python train.py --n_layer=15 --head_dim=32 --vocab_size=2048 --norm="layernorm" --seq_len=128
Each number is 500 + 40 x the weight over the matrix's rms, rounded and kept within 0 to 999. Layers, rows and columns count from 0. Numbers have three digits each.

# layer 8 attention query, 96x96, rms 0.109, rows 64-95, columns 0-95
568523507474473514551506534488509512515481535475447508530541435455446441526530445468492450487495494539541518511485512475539519497498502445568500424537511428517449496500464423522508507473592486471495593470523495522491498521514464548502477475504464506513462546535565489470479571505513486523
481517494610502539517486466445482551496527482475526491532504486521457430533502552533516539468438506446519417507490521472526523444492493486525529517449455506437481490472429488449527541534441463563502507495536428523535533560556446575559575495526520498482437509561495525527522512467438462512
569535387470508463517439405568509596450562534490494451465515490480563487521512472562461556436490443444553536482565545469493548508547543543520524524497499486485514552521615544481558484489450567496479447511495531485419508586479424470480434430479488493502493455494445473560475526516476482537
548461477485465567537441513518532507437518533508448523510539524471506492497463478553529460518438515482507457467498474506452484435492548550517528506496513505458569561481506589436568523549433552521473475486489479494483519488573484495507439517543530464484452596537500448490449502503518459457
540465554541487485462487524493509514511512452463468454482481474500499505572504529495451510478421530518501499549486515537475490489493522541513495437476545447550522511501575489540526495468505487498481495501483485495475571491509508484492516544479564400511396491522491524500505477549486513538
534594407520475459525559539534493466427495484506467469433526511458509397431515476582450515577529555478604547526523403531523480501456495594491532480503474476522522494452539521471494413461506503521551499511535394456484523559486545507476585521534460471513466510483508481536553498536536478395
483460532472491520460530429479508526478491508532512561442495525540486518574518480474521486526476532544550571487526500490502469512431513493481515498515409496510554517496425451512475480470526542489483532464470524477478480581481484486503482541499502434555479560489515482466545518420488527555
402522483497525519517535494504497527485542472467532488452546471437469527518538566498509470550554396478567569482477516506492533508496511552495485485530482428520539559597429517503514489480503530490487518426532480522497482508448490541541455547461475458535434475473466498505486497505516445507
571485509519634505480523466469445490541449605523487536488504503487420429572584505518510543442581434520478436508533503497439520488501511498503450458514509511507495580529489485587498558456503419503604494475442511505501559447480465484469463472469468452513556496511406490505535475467537490524
500537472494465586504504518523500490567473502476462544485507435482490500541537464522469480453520504536459558511452540536461541462512572447508523520469505554544476477581461478498501521452507506441509492491476499496485550450532481484515513517497454524558509482456521493416523497484487546507
548567487491508517524445479500492418551485479506479477487493497542484440513575512464451416590491557537487463447487538494450431513471483526498513483508516509514497524509506492492520463523577531481558493530521503463510460456520466458450481527596507530543544490599486501506496468429518461457
452521535495482471490456438468470588528492491485559532594498518453485497495533547480453556522490500523447504485506518448520564517427451489546517478529486448487478411514582513431524557506494504442509513534438541517460569465524515450524596533453463447460544495494536460515461574443543559484
444502598429453550443508533486508518464540431461485483479507497464504473536502560483552529515485482579525477486464452536510504547478481446507478476495524552448532524473581540488575522484468501440501504435495548469504455507448525548536580448559496481516512539428398497551434512498553518488
471459555495479490463502497498449459517468485475463522495526524516499459421512434490471500542471564462462600546396515466497512491523456478478534490428495504471512540505504511518554485436492492471575555515435541504512505577429466554482517477472551501536499559491488535574570545554487523484
468509515488435533447439417512542473579544415529488516514500484516442503492462512526533550475585531519517520455511512442515518533468562401487545477520528539447485443460468527522486506448523471461495501490515494511533469478449494497533492527501541465522564517552498436562509452510595432519
529471524466508550525496519500549522468557490515448511518476531434535498444507524428432486508520479516542527476504505490461515496518571461541516551493497518501512453539545561479484558501498480570430512470478480519520484492484508478466478406473489486475517513544460544493473518505510445504
462503531540520510521492494518463461427535498529473494480530500521492524452493493516533509554509522504448517503456442508499513580528556523481484418492444525506452519442435517516454472544507493510491511555477487515483485493476445509503513446502525506565526489540543483525449483551499506544
536506398518513522459463464559505439500506527498497502551475489508485492531482584460516501510503479541491527576474486519475507489526505508517430547438520474507495553489540458495454501523533524559542468550525464452495483474487528463483497543509424476519507505486505428466526493484462554530
477459463529563452524467566494396418495447476534425496497512550561479466494514551521514499515504603561475515454474450571475416590465512459550471540563503514472502431533472464526512477465506534509526514475535515518514503457544476549485503500448529434456483473468494451552610508494454545593
486487595516509506491578480576470441517533531543563410491480428484486578446533523510502447468542493514417432641429496498418534586414479469535513491477403522556531453428536506508498556447483447446520580533519511488439481507512513451451541551491521508454587492493492451513580513499497468542
517500497532516507533517468495517512408545520525533501507525497498448535505497414473457544484511499508500478519465498544537540491518527481485473487466467519481460501510540496495576437417564538503438494447514523507493530537457485493497569516513557473492561493474508526500518543434494496457
585564546502435495490494488511481466491442473512470530424507514520513509485553469463495513487506527459554520506502464526566570480486468532525512476507500502500581513471513492468552510486503517501485479531529535451470502464496478553489452498557540392524432438515515498505469481475571513460
530469449435523539469529603581483466451457549528502520483484463512542468520399536467496485534511510499494497474412515498516464590517553432534523481537476477474545497504486514441548455445496470496501463545505460595431520470540441493463510555506570476539518488517562462494483517501513475554
472424524442481510483473514506427473501505580536479547542474465548468464542470515522413461538569568519521582543463412463521508488514509577428556442483469531505453447505472399468489534440492550553477520528468538493528514538496523486468533480479531497505529458515566519513514516493490552519
448540512476497484546475510455508543504520516539539556505521481523474427537502519558500493520504535501476550586471533502469438480457457453548530515531479535494486523477503539488517501506439501557482536517537480501451472504461489494445464449527540491506466522473415547454550526438545472501
454420538512527489500451521567514513493511525501481477486473474531482471544528486493503512496461444522457541513467471490575547512513448490526457479420464486467473512530526483528497515545476481507498535482519485467485517525515572477476518438486610498559498493509507501495515530507506545480
538515443500518481553500510528588530500505511434526494490483521437465493505483455552473463491535434508535523502485546523490504507577476500471487490528465446438523498434478496461571543539470515540490539489463525513482586554434508512475544511534512553495446444476445517502473465456507512555
494505513523445529575531474536473486565543456502519509472489470491469456468425531458526492508493427520471487460554414505480495486474562469475529550507500510481528520492491523521494484478478490474511593575531551493492541396502517465566496474517522534544475466459540529519468534473494532544
576540513469529469482542540474518488494505486446471471491566439484471516451486558481497536526505520500498516466513506482483479483469423505596455508503440563512537525547494457483484546484552508527447487595529459446466500580474508392539542524451539454514451530445513492551455538466557426480
492526460475518412515528463526477503522530512463539589489431476530464487476516474478461547505529508522620478489530528477484501475541510509518466464530557504526549574475547528393451507494407480499512455488497518480539422533504524466525510531516525529490504500486402455450457541568474532526
507494559450421510494502482521507503495512476434523455467513524517463490497539523504463526526535539515561485482471472454466522499453503553533497444488552517518488583479475481530482405547490567535542437483561512577502497542503523528410531504529482486464465520416485454580531524461457454470
435456506470507515488519439411452526488476518490434460469438576523563529521483543548448493514484491483470462489473506481512460558548583539553472512498488537492481517466461511553476532505558489451538567468500503482518473495538512446571487528519503474500492470527505476480589516480473529485
# layer 8 attention key, 96x96, rms 0.104, rows 64-95, columns 0-95
514530449490472527582485501476516523464507481525398523447550561466499412508513480506499449508516522543515470512544461517532473511476558539517540509503517489539474494523474478466515519525500509516485526435485415529540565565519484568533380499517535490455489491441492500451507493532531494494
510554475489499506456519511486529497521542554591498487526571502463466454533446506514526471516430463506519464543498538536457589475455487502498511488518521435521468480497424514511444511426504540538572506510500483457503456509519522526505516516537536503450541456579530533499439479468505463366
595534492513510466457477419555508437463533573530401443452526535432512451470459473542473499525462512417444622496513538454484444409522588556445481553484587452410484468582524616450468455485504558515517534484525538506521460555514447515453479556539594468534496489446510507551528512460485529471
483410534508512488551492508446535437490583503508498496433456523513478533473524503506455451464471466510519449488481500615427490519495517495498553434544556515478532525483510496502512485518506528487564481506525489442536545507561538493536482445484523418520446517505525483484518534493488476502
568453499512523545536488446547475538515469513489528523518477502513597470505491432476428518464508504509471492493447478494523515458466573510541489527457513424558556541535508506473486475440474543445562474462530555479501512548503520467527456497552513571540447499465458550478518505489429498466
576504511531484545525546542585485515476482586520463512463477519426527444467512504495470498437488581541522553517460462420466477563472555528489452464492476533574468505462511469502484415458507473594548524383443449400467502502478593468423598513453537475523516603468490427540534544513567524444
545510453437448431436458500528558486480442568462450557482519440448552468514482474514519489478496541509442553483516500519445495489518510575508482561453547452556546576500500515533508478476484571488506514435473532485461503558444478516460526562518525489446519461572378510547467522547475535567
444492488546578488485487471438523519529535513544492440465530509433475488496490545540487472546528519465570528476553489485550448488499503547500492516494484484435493544483470454506451492559547549526509519470439482502528516480433516494495499519544552467468434439553456524534489550482473487491
511498540511562486454660512472427458554495553479452555551610513513472496526506510541553518452556454560500514497469474525523516452452511478398400495453454461547529544490475547499587542472508494545564467454447550548477452550498438497478474460478461558518520458469467513493510526515417480485
541487442500518564483491512463462489584452506515553491508485506485512508548546506489468504510549456469468471476483506524472534451523575476549585533464472579468456503477419481525515504533540532443534449543403509546470603446533470531491507424463392483510523536460516465490488456586501511504
494463516515565520538552510495460442509534520508524518529472481498474480505508483559465398504533536504471481452557484494509427513486454435545616446519558507480500449517565498471541487473516517467535477467536455459514421474519486545436437571512525517481523533522488508548461478538499502493
435551519488466530496519507488544540566505504502477489508540515543480434527507487509480486483450489501380569480473502450493515511493514496531477492446500475477481496537486479479498508538478452465485526536479509479534520534530537454510536485534525530489519434476552414589505507518511473542
563559580523466495418490539508596485404483426415467572502600481448515487498467457511467532497454525492543508513562437557482494503555485516510411525485529493472546553571589555467422450553476428545565483363517510510458476509478556516450496501559511548407529459446461486539498450437512588474
510466521482514489493540494502405484500511509478495541416548515415443459495525410483512514540506542557510562557513486541426511525545490438505539535440383503449512536626527487520550490394490481548545547460471535424589520533452551518456532529493481512497509487493493469461514573506543543399
505542490490428525470519480525479468558499458614454572437505547523542478576487496486447473440539561498511498526482516502490433460542519474441471460564449506480513496442494542525459515505470520461399480517467511514504482487537528522487484521515555480481503519524460516570502487536555467498
512475541477459502470492553525500528493522508569459522444447525476515483488518488572441576524577524485507531496458464523476519470521597464460514531543530556568568475527536454426472549561422526524471495517505467514544515467490509435482466471483534492450502427485501475451483508496448514464
495439482511538508492399551493552453470476538475524497533494500502419493546459466467511475556522503531536567548474449484441461516456554526464491494510460511517477490423436495531541508474505503469482557523521465516494526492523506476519527521535565532474492473493483503502501464503535537549
495523525494545463441444537541438542476509518472516446495504484495491516473478592519534454513544569540437527537492489555520460542546517544488493519433521548451522488492501464518431519457548584575486510532521451502518493473495472507497490447516398466496481473424508404514473554499510538481
486492496523439493498498551502476490508475438495448541500476410542487447536435505552538534498522547568450545503539506540510523541484518416536462528516507421491542440507474486520453458535458531480570583442503463547514472497491480476539514500499560459497506529504472454518582557461455538501
465541529542495445508525461505541484562513548475507531447508497423571526422518434530490531441467477511418481560482568423526553437497516556547490491497443516439529500451496467492509484469569468482546524467588541493494528483461495473405569545488541523471521491431493508524529509542526510493
535509453557507514527486464492534458464484508467472457463548408475514463469518447494512493490501467397445569516496523538485520532516553473505478544490477465492474574473572524561440513487489501573475536479497505514529498478555544495462469484498466516506540495493521500515508484513527540517
559554553479421525546480453470515497575527525566479562510476535532568507477530440468553486508469527475497527450522464490480538486514452544550451490449455527501484516464445532403465440455501534523535526500512488520509463444447489551456445513481507473557497520526473547508516568470531495469
478499487491514504483445510526483533398579498562572544429497512544506490432446525427499475544563429531505497467432523523493466560541457452566536410532433477471437483447503517498521512511483556462524460542452474523467612404566464572528498515526546500566531387475511574449512536531488463570
460479475570496411553478432499520504448520521494463496505545483462496495511469497441470552487499534482511486483554477477552520489622538550502512474467531513464390537563453495481524489543399580588461542442544557498510478512550571503564448531431539574504517438503470487470445491439484498519
565516554501521450506537484464541515515525505506529509478453491473463513557590456529494521486509535535358501539461536555491484489469526488504480511517443494475425525546450517531512492493548477515513558448525517529427454460457473529525555471463507441457489472478414517549544475488529518498
484566551534486503507506499546479485497487474457488523480555467531560608566557486445497526524507492526466465524497497528484539492495500463474420554468484448508462469533470486502490536497463507507469528453546471514523545548489506534439454565469506450510440479471535555523455442463484512518
530452505455558506523582480491481533408476475466555480487538545452515452473515526504528456575503511498509527492501515513536533493481474481483549469507539507454531513465460496485527517502472468542486525452547489535480489483510484450511518542522512438543482470470519503496437515526488454527
601570532544465568477506555530562452516439477532550497505470464440385498487442500473529496547444466524521429422455460500502450480525546550522518563517495554464539514479500554506478471510494496521455489563466456513493526451520487436488519477486491511525482490509509550487521480510462484545
486543463457484435489459507496527458490466530483519538466573490539463407453481461451488529517561476472534545469418547471489487511541461536581508503551478511531560455540473514482458488575495616563569485488553453524528520517443489442545448523453545492461528461438460480588541523479503505406
512484498532528479553534522507465562486417566526467561532448458482528572497538512477504499478487549485596432444520504539449529433545557500481497591535482392436485472491514531457434535431492521542492477445504517478529478505499437518499535502514505543462529524420487477414462545539565473542
486491506446412489549516558470441495500531415489506482529544504523482458444477519497495481499541499551507474542513426569517522524464504519601520522468489521515464547453567443523563455500554541493480561477531471527457427534518491420448572544479526566439527549488491475495488550480511444433
462423527463476529473488468468445560555489567423482492475520535476532504543465506565435511421472536510516493505480521525477507556448493531477477502457437477519489457559473552531467479509542505531491573471529445512481526529494537518453508537512458542454528465528560497497550463485516562534
# layer 8 attention value, 96x96, rms 0.0851, rows 64-95, columns 0-95
558470463528529522522462493494472526485567580528542482483493526539503493502467385528506457409477518434455477540492471532494502497489514541458520509547496506475477477508522504544538482544520547465467502446519444610437557494466527507508526577490541434489504512509456474443508486491471596449
546410470555444530431520460424521576528539493515511604533501498536502555527555408501482529432457561490483486502541410451494443456442474456480591535513527499489520503540521498470422484474507493541517469563445524436416522429521552511493482516536541394510530561520538531509537599488524434488
544490484543545489523537477484486431428525451488456521517473520483501517463471554481459575441454486497550533549433402561533523516632552438527482500499534490507473468496464547445514456524479429491587549506518495508555505466452500479468412489549495487560559551558455471519481503506528495547
486496489530490523562483499492510487499579435486510530523500443553563531498514499499509529463496535551480530530473511518522554424444496509401497482484478462441510484424524418480500498533552518527528485530492494428572559498538527551532538540480531526433479533453451435507447484458467504502
517529489546554486507543471519505454489477543533447477546495561499503500574461514529452526415534470536493452490547536468476507513451405514491479515458550480444498418442553445481518458535420516505494455460523491531428458609487496450517540460542505486547465547496563538515531494556485527542
521573447506454490553450497482576551505454477432457475425516440458508542495488566488454494490482568517477404528480475537473526554501488528418529488511457504513516518539488469497482495440460558516471468489531542535488486524507507510507500455556538513506493487575518551519484531501540517549
444457483523529519521452543503418570481518478500480556411512428524490486454558453591563483457462552515527458568515433482535481532522453491545512509545555528467504481523497500568457492448464551523583527523491456433543517448514473492542552464460558497492459502497479481477568524503545412497
506520480502505521506509533512529493470461533566530474493538448468555515567507541441493490500557547526490565529478543488509542486512520432503603472564578458508418445503469503464444511458457482485467471545455451496457490523485492525486496472443436483500529558473455415540480531514494476545
512518544388524525512467453471538409511490497502462529604572570472517499538449464500456473528535506502468538456510492473520509519484510524452559459549355471528587519471512539563515515587530477483531490501470465501579499552452513516512478504443503448458487492496429445453522454518449571479
541432492461525529489504510430573537514506512546542498488419460492534477474518465486544458473513507540533549502519497465455498489499533512490482459464521528475549520486475510534495537456488459490520505464512427557469527460492499470528498529482569509464470519485570566505562499514472492416
526504505486478505576411534487612460446541484513521547529479520502467552469526489414472474449528566497464483453479489499562475581536493508523522514478395464468464536518494485507522513554513469482550552424444458544531524486521469469464537484535456482502513478504466529532489496477531461533
564537498480491431565472476499542482548511444570464523530492590461483491460487492498555562468516487532475485464487505477512525467496572495455499477420469483455486552527527511498539566439497539527502540474449520491566497457384422503554531511497564485581501471542484434506518458511495507500
471548494528493579521471520495550488512513537481509479454474471445477484551493508539506458477544501451536510569549533481436518495547488463534473500504488528534583517447530500508516483553538461519476453519478453437464529524496516460444542500432528512498444492515483499472543504475484448483
383506530565467561562488525469435490510478522515519500529463442533570525491526511460539459485508503520485544522525537533579554480434528513442515470510479456524495488463455503480412495428428517474531533561514534489519526524506434539478563541415497545560472435451500498476496508452465562549
503487482470437522473476542568446536514553498525500449471536492426502528564444562505510479535511453518457541477396490490470468469515461483535489419483458447497508564510517496412534522506491591475499484487504528544470452521492550455556521504506531562502460584602496454509488547438527506475
482523523521533458499502472424459524493496531532496445540495551486495506541538466462488576518519509574472507487477474425446482433471446557586504444515457569574523577483575499533514483397521539617499496412540445554464545470501493517454465459441542485557505523489462484533505540453449499515
480468521522580510486412490530521531477512540494534543559495545498499500496456498572564564478457440481556488470501463478545502502513518453519509471458500483489465496492517544467479454542494491455473472520529523472505522637530487503540439460505529516473445529449496454483572472524500442460
529504448527495504506400536456516514507423527469552477533564474422590551502533492506493512472440532511513458481513498575479506511530488589451571441552484545509496482446521551553478562499472497535557481518485638511432446491508435509495484517443502510448483462494419469555524491452540514471
483565490502452471489589462476537511509498525464537494512522522430504458470505492470470485483440496491461562422558380487553455489550506574494481435545521582582413549514487520579549454502585526462485450498455467466500499498459558587460595532512534520451447510503507508540500514420441529511
530499451524492473446479497476565493473500462580558473477498462468440504533501602473461502522507491500523496494433483495503481555514517451519518516493532454522479431475519505508464514519479514543483494471463475533445552505472536576556503485510537542519475539438498517530497438524497503528
580487439482485519550459511482473535474509578504485501537437575434468503506527528560517543515461505492368468523455468554557474529527490476471542518593494531482467480505517584531456500528467408481443514518440493514523507508448508473510512531520500448528518511542454511539466442487480475476
465447540463545457522428515473553527481516497562549452464521513507474563507455482464529525536458534514500563513525471597463531497473489465504494491526518479563481447535555552504476524416539569503413489517490499512527517460503467488425478511496547445472504510467470404479506582539527511419
503518534514570515537493495517477539545510516510537427458441466508532521506499446487500515469530457578472553514456466496459512485488467509524495488526520456473532488455464571483481515501560555473536490520534513454497534454419519487443496485409562519497539457462486555596464499495509524503
536436601519533474504534503435537474429506504537550468520526522506526451507551410504537502429478462483473524487481513578493444601456498487491560499515450491476514444516433567501476452449491459621585512546455496524455548531462550503502481543466518464509459489477479547488523476466519475535
466465429416533494481501479534399455514570483474529496538542494552515424490428469490526520475493538525523591508477466531547459432551539462487524510483502518604518484538447463447469520513424519536567498544448522551429511479490516523514507555441488475491519462472483485537515480548479595567
422505517513471542528500507508510563431498528585471540534445544485428527437539498498487495455505471558492476463537475558473495497533437438473506488491560477420517535475528479541505481484551502486515452482501506514473548479497483502506464467500535468526514527476460492483591628474526537474
504448496462517510497497526487512475527486459541426535589562540532569543472449508456508514527510528575524450557467492469475502550454476548547467521475477491533542493561462512481529494533488432477507451515535531461485437483517472535504468452431493473458499469498489490509511516531536443525
468493546551436478465504478494544505455481523554523414500565505565472495534492494482498515546499446530466448380579525500457524450510488444563519524488556512449518468559478403516491517595482465483550467455476476458499454541561471430584533465523517487566478506522510464477536477498462547513
493491522483457456508584513506485514467533478484447495486503468533481507548501473530515470552431526467552516472526546438486504560459518474544473466525535482493539458412509555479508511494435553540451496517430562493545385495529568510513536475439500534465512514547477512479490525526460484483
498543478488482524526492545525535475508440554534498486564464534453500457550500438460444475501516546459501495452472490496528436478542501507489460501519496483559548489594473451540482425449482537496443498473432539502532527433508557509496550510472538590470561483533522451518527475440519520499
517483522501434451481462539509540518463431442483462518483523490548490457603463446503521463553523465445511532529441565456504439553546491530469517461541566540524419517481510482528481487530557526527526514543487520466544483495435495533489515464443590476510438517535394518439495548532537491504
464508530488490517478451489435520539458473536507497543500489527455534466586495557453526501529485525506512466521533484556547457494473477479519530510460455512463505457540590508468450514504411529529442409504451488530536495543510508480458545469499522512538506568494471530400548588515501491449
# layer 8 attention output (transposed), 96x96, rms 0.152, rows 64-95, columns 0-95
543532555560501497538523515521475518488493471461470444491542467529491563488460584437511530516542541520531503454505444546499414518517453514486438569510580428498484543433498510486466489516497542505487476513468523443548456438476499464552497527477441520480493472493514499551531532475532456482
504511514521532470499518492526496393426496446405512380501560466464489502463446580467518416538540464536521526514493540522534514508490589527514442475480520475481430510515512496493520480559524510488418591510567501557518510552480507543527488537462469554483527482485436521494458453492503525549
513483534421488533459527475502526501578462532537491451461509552513521491551469440541520420552478477496511500535550563507426553453482470563482470458494535479532513542456485489553469505515496600504471488539449509496511523536500430536464563488511489425488494511519565507421424513506517453438
532478512465544496480502494530480523508424553483497485464505564460449458509516535495559545551513480489520492413513502483493442499530481505524485487515524560526417551544449511564548537439499508480513496476463519539467441487559458473487537452483450510523522481482540547518481471464550484507
462491531445444563507498556468490522512515487416553517486522511495423511537565488502536456565525578503554540497491447521497462504483531538504540471475464466531461492516496477493499470486578485509474566549435508519515471468457498535491430507526516482481477509510489447510482511493516518460
487433497476531499413532532478480429481551541455512480520512555545488498524491465478511581517517446453547512507489503512496474472455481470546500471452468516507481527466524540506515482529545491500514514529503523481531504489493539522525506496467479481473506495487498475569525496513447501531
565537501533578508532516479431533476495514512504496451504517525457587487522494479481498488534516438469459533468434489515509487486489489525490506543440499521500502586542527525450581468529543470447458378511501491552477550539491483543472476512545428495492503454515546520467456478501446494520
556410536472503500494516483461458472530532502402496431512417556488421489476479551513485466538489498540471467487525482496457437573518475511524521491482430487453503503564551536527561496513494527547504512488549509500452521497541527497577531548528570478515515450500466526504440538532522462451
507539497585451429503497567495457579521500499510504510413452473533519506545515496476520584485510512469475513494543546484477521496563554497561426494478514440477503468520471435511475499421461469533497501493546548485493502469546449510497506474513468495513412471417527575529535552537491490471
445522520504445462532550486535468455509524438420485522542540515429506564514469531491465459498497499511478454447483466486511476561542448490503540538514536500502527491499521523505491477528500487503504523501537501436543467531539484535475509490527472568479517496507498495475511459491468563502
496538461534530479416528473471465566483581544438430495429516524511547467546477471547498531481481481518543467509529540451478572447491563516492503505524508477522525514444470602512488514470494521476513448524491500470518487481509465530525501519486478527520546516454499518467478535509449495424
456451543480487572497455491518479473459484504432508535481490461513521449535536453529491497501535483507560510539525494530506511478537468506534552508530497502524492454478500505543517434488521448450510480417591493462511480525565474484468500542458466566426484519524533541487501507521519467527
506479516514486446530472585485486506490539472485443478581486550498459515470493505487490529519563519507505427448501511505502500501470467520458566502498546451514458481539500424472483550459531502500467471497528540538507528536516472510570466508545493491500472512481486517497500461517497483507
541488525468502490423458440516553535476501495467483511469547510546470493519488462518469542519484491494521502491460520543486374574505481482516487505532499554461496506553542479460588561497529503490465450467473454500520452503548535500480466457592516490499569494459514516503449489522547476496
517480555543524498470517444447499423536434467482521480554504486509501484487555499481553587469532545484471486496589491525521514509501484450501586540519429471468482484485548465584438551496520445477499491486483465453512508505470528506481537519482514488484482493453527499522482470523507505516
451546486476463566460528486529517475530524452477512492513453536518528484506474523554531482491535508462446501503504485561465518469518605445444533528498505447423526504507456504464429529481496442466552486503469497521584514478510534470537488472578502532460502498488506501501518418534568486520
533545458478476524569536526446490485501455490526453541437482452478505505546561558487455480517628525501513438482515525468514468507542435509510506467508472486544495442481444451484571510486491521445521474475481499469533509468474476508472505585530470502544553503572504513493510487524475495509
545470531490486472492585528502494452566536505506470527469501499540384460542497490464546558422574488512501533535451525475521435483500520499482457567492464513479543468560484518476473484512504517441453513436540433546483494541542500513499527528548434474498499493492478490523565515500449452506
489567515522528526551486514519492566548498450531462472540502465510556512562513519511509503484509486480512444527422568495459540493491549390488485575457469408519526515512486473485476579511446504503478540517517537531535494456576399413541522453442511471509513503483494481493509417540498481460
526473560492478465515521471505435429524540477477451514528500561462485511501485487502535466524530475560464467518529501513491537496525505499502511487468470536507469522495508526483561502485512504482548524499510526486503464430491471471437466523481535527485513486567469488494557597486501451469
472455523496491472537550490486550488549540472497462495488484420510539472471493514497478484536602544535540593503540503456494520518505473451514499470459529512474524575487485480517483443486513561496467540432524512499465483497490510513545450530463497498453539471498481487470484589470495438516
527524441554473513494541508499475523537485543468420475524462516534476527488516529537486455447453468518427475475512526512535476526534465509542474456602495446534508545492464488552508443594490481413511534490474470496499563496539532498559502520477445475483509479536441508556476445507532462549
525482490518507504491560551492506505506456482444500494573470538537482458476498531525433532494497514451460529477529509544518525533519522460471496503477527464544522512558514467527465473525454488502460484491440428491508489552581463495462523477557507495497467504526503483465570504499479504463
543540471468469538503510500536449475497572466500399483473500461466490559512463530537545472514469550533463507483514518556545553457552535471545460513553544539489530503507590451476534514519519509466354485435545475508534476428547436502501487508514463518488464534508508468508489543459472495449
557531498536452517500522515544517471562448505559519508479517491492502547507549501489491535499441509522519443511513540454509434526511541497500436503542474469440474473449623572527495481503520486515514451409520512475530510542473460451524488431556499486450457500543493513472470555458546446456
530549561490516465453495534458531478500526458448528501445471511506562523527507524554458439490514537434454476531455455514506508533489504508468552473515486523560452483493466523464540491524486545494446520557545471491508474510467472521530529574520468512447552479522438486566473395512525489502
521485533520453486521501497496448484514515567454551534474471480463483495534535485514461466476456515461471558484480512511547514518517548472462476470511488462495464502503526532486500517466508540471484578437473496524503569529486541560457546457531513469525480440480487538537472511487457524534
469495510472520514480512526504499548443474475505490502509493494491478445507476512551536485489492579517459533575446539454560465519485498499427562501485435503545499533478498484472575439384507487495476484572548541506512479511432556524474483540485534517503473555487481503549438520519502493472
474486466478484517482464483464518518510499475532554459542492519515471608476544497460547453458493502543499529471494516499528539467522544542485490524475470531489516472511491484561527453501570475483523504549495474491424553554547519479483476429515456483542475494456536527483538480422474477511
501501553467528485458498482539511538443542483451538492451546475526553516505540515482517574425482413537455500525470521529485542484471516424481527518520508461425494535503528518458507562520478490405524526500465543491478513568536463471507469500495501461531424536482498533490527512536533475483
508478520526538521498544448483445568457460512512550480493413505428478557460498508485478497419523533509475452523519463586527546441477469536548440541439439484458520529539519522490516481459500520567491451522553491592471521557532502473469510492498438465524527497492537541525470516526459458550
532532468480481503469551487516473449453563450488531420507480476496552513510534464555503449490531493556535506447503504478486478538492475521548494430548460510498494452484513484519501496490534452446507546531514527531442511486485517504545475546532429498476529470468512508554453510522552528515
# layer 8 MLP up, 384x96, rms 0.128, rows 0-8, columns 0-95
465493392457541534422466472567505396538447398529506542520438511456551478471525570561482504465481521488553482506532484505515449509474458462602506543537424442474459514507456607536570545527416529565521484552559542420484579446510477477562554441504449533440494572492550512505491526454490492467
500542508483532483520579594511504569507534512559471451540462530413495519525457452485503513525462517549483504518599484491452545424485484544550521488543504509459515494575538522503388392509499496481490436463470522492561460540569459547444569498518479507417491410562511482466533493494499511438
475513453530440576570451511475466500526525415557436507504549572462498506493490505487447511489414443520461500461479487544501509485535489520407517513526468435561520481498515517514561444536524511507606539467532565558553419468414540509466508431487502526397459464522527424509474471457530518520
524494516481424557438487490526521397506438486512503523463457562468414472503507557488512552424512507488523559528532544503527440542483549487512475570472484482493522481491515555511489552481444529459529460465532534373536533551501472540535540478546470489514530482416484546491448503525506521547
583511536535433432559488563458529458410504499527577529491457511485553442550556467495578408509425451513501499500473464515513563516520499521478497453450485509531577505497509560459495570539468392483444517550528476508514489553498482500507567556511502499457468476513474482520460486477505524533
486524471495439535480478456471475487497485525447447558478475436563544480543497512458503532503556576444487433511477543525521527434508504476575464499443504561555529465514525476494525498512497520500430576513442478567476444474472472527392501508484465485512451460522481463529564560465543471499
526535586526460520507523504530515480486512518545538495468528509446445523544499525490462440447546496519512456466455499518455503556499496474495398511429505522472430477506502562451477428522455489464469488489517417463528495528460458577467498472571523519535460460515498508480431504489591538544
428478440539513438483522489469520505429441493482511513500528563496505507492430492506496485537472512470592461514481532516548461525505558536560484466409512439493537471433510495386568535524475514532549574580531485492490466478652487486444503420564449438518427541496514544527484501394499495469
550539441454459525521451431486468497447509503554521547487517457405477451473513510577544504505467473452530565516481459503427512434488498439483478488553510499512543555576554502554451489561538473488541499502563534471497435500533510469456549490506447535493525445552468534477549601494531395465
# layer 8 MLP down (transposed), 384x96, rms 0.125, rows 0-7, columns 0-95
486435543426432485429487519531456423540504444520540547517543523534500537466430640552462512484400424442488466570525495502547509544516524481526450520477568463476500474465598505486555495523492490408451545499467501469521520453571505565516543466461521533432466586444550468546481557542497511488
465466471501497502553422523484581537525466510415462576525502534518547485531477431525518426522504492522535444533457470503472449433500448534548528548477500468518392502480533630469517597476621620474515385568510512466457480525574524545468501417462453530474513472430416531453555496546569510480
545525493468470491567490458531469557455457507500488455491482465532435509587520536486541516530403525571475447526447544467461396438489490398558539623525529558496478439625485513453472515505519478521473446629528480498443502467487503507517509566430542450522514498512510555515554479520428469527
524468492502511476526517492434516480490491508465480496498511494460451498501510503521503553569511476434536531519528444502513530410455509442505507403524513508478611470508522483542569457453550561462438507540489453457457469492490498449553477534520578451530487521564524431454515581542507538499
450504487498532444484468468536501528540534519530503426485573505474472598401441504460437467491503533579450505507503488471567443611489497528485464554540483488452477574459453496557484502499494486557541468505486531487483542460482482499489468519463475587484527482536460546513560475473494522498
528455499487511582496559518476390535404482523489487439511507429515479439538532537492501536514546485459513506477557542594452637501495551520470480473434507514459481456419520546444531521487522448462520552469529503523565494475482477485524537516429444514598460402463487515542520512532569579467
515457471478512535507509533476457493565490512529448568484467474466478489425459545483550526593448480524451555524524494520504532418473463496474562533550430450496478519508496537533570468468467479467434542505504545457547573480460520473491513510498479508496482507427473503503485491536471508545
476474484505558492501553549493515489505471460521524463465460542491493569572417468578483546530501506469557429432473460471539425497572551482489507440509459489517476429501501455517557488465526513539539469586464500494542465452531462496477448492571493536545614513455502533485509499521506463526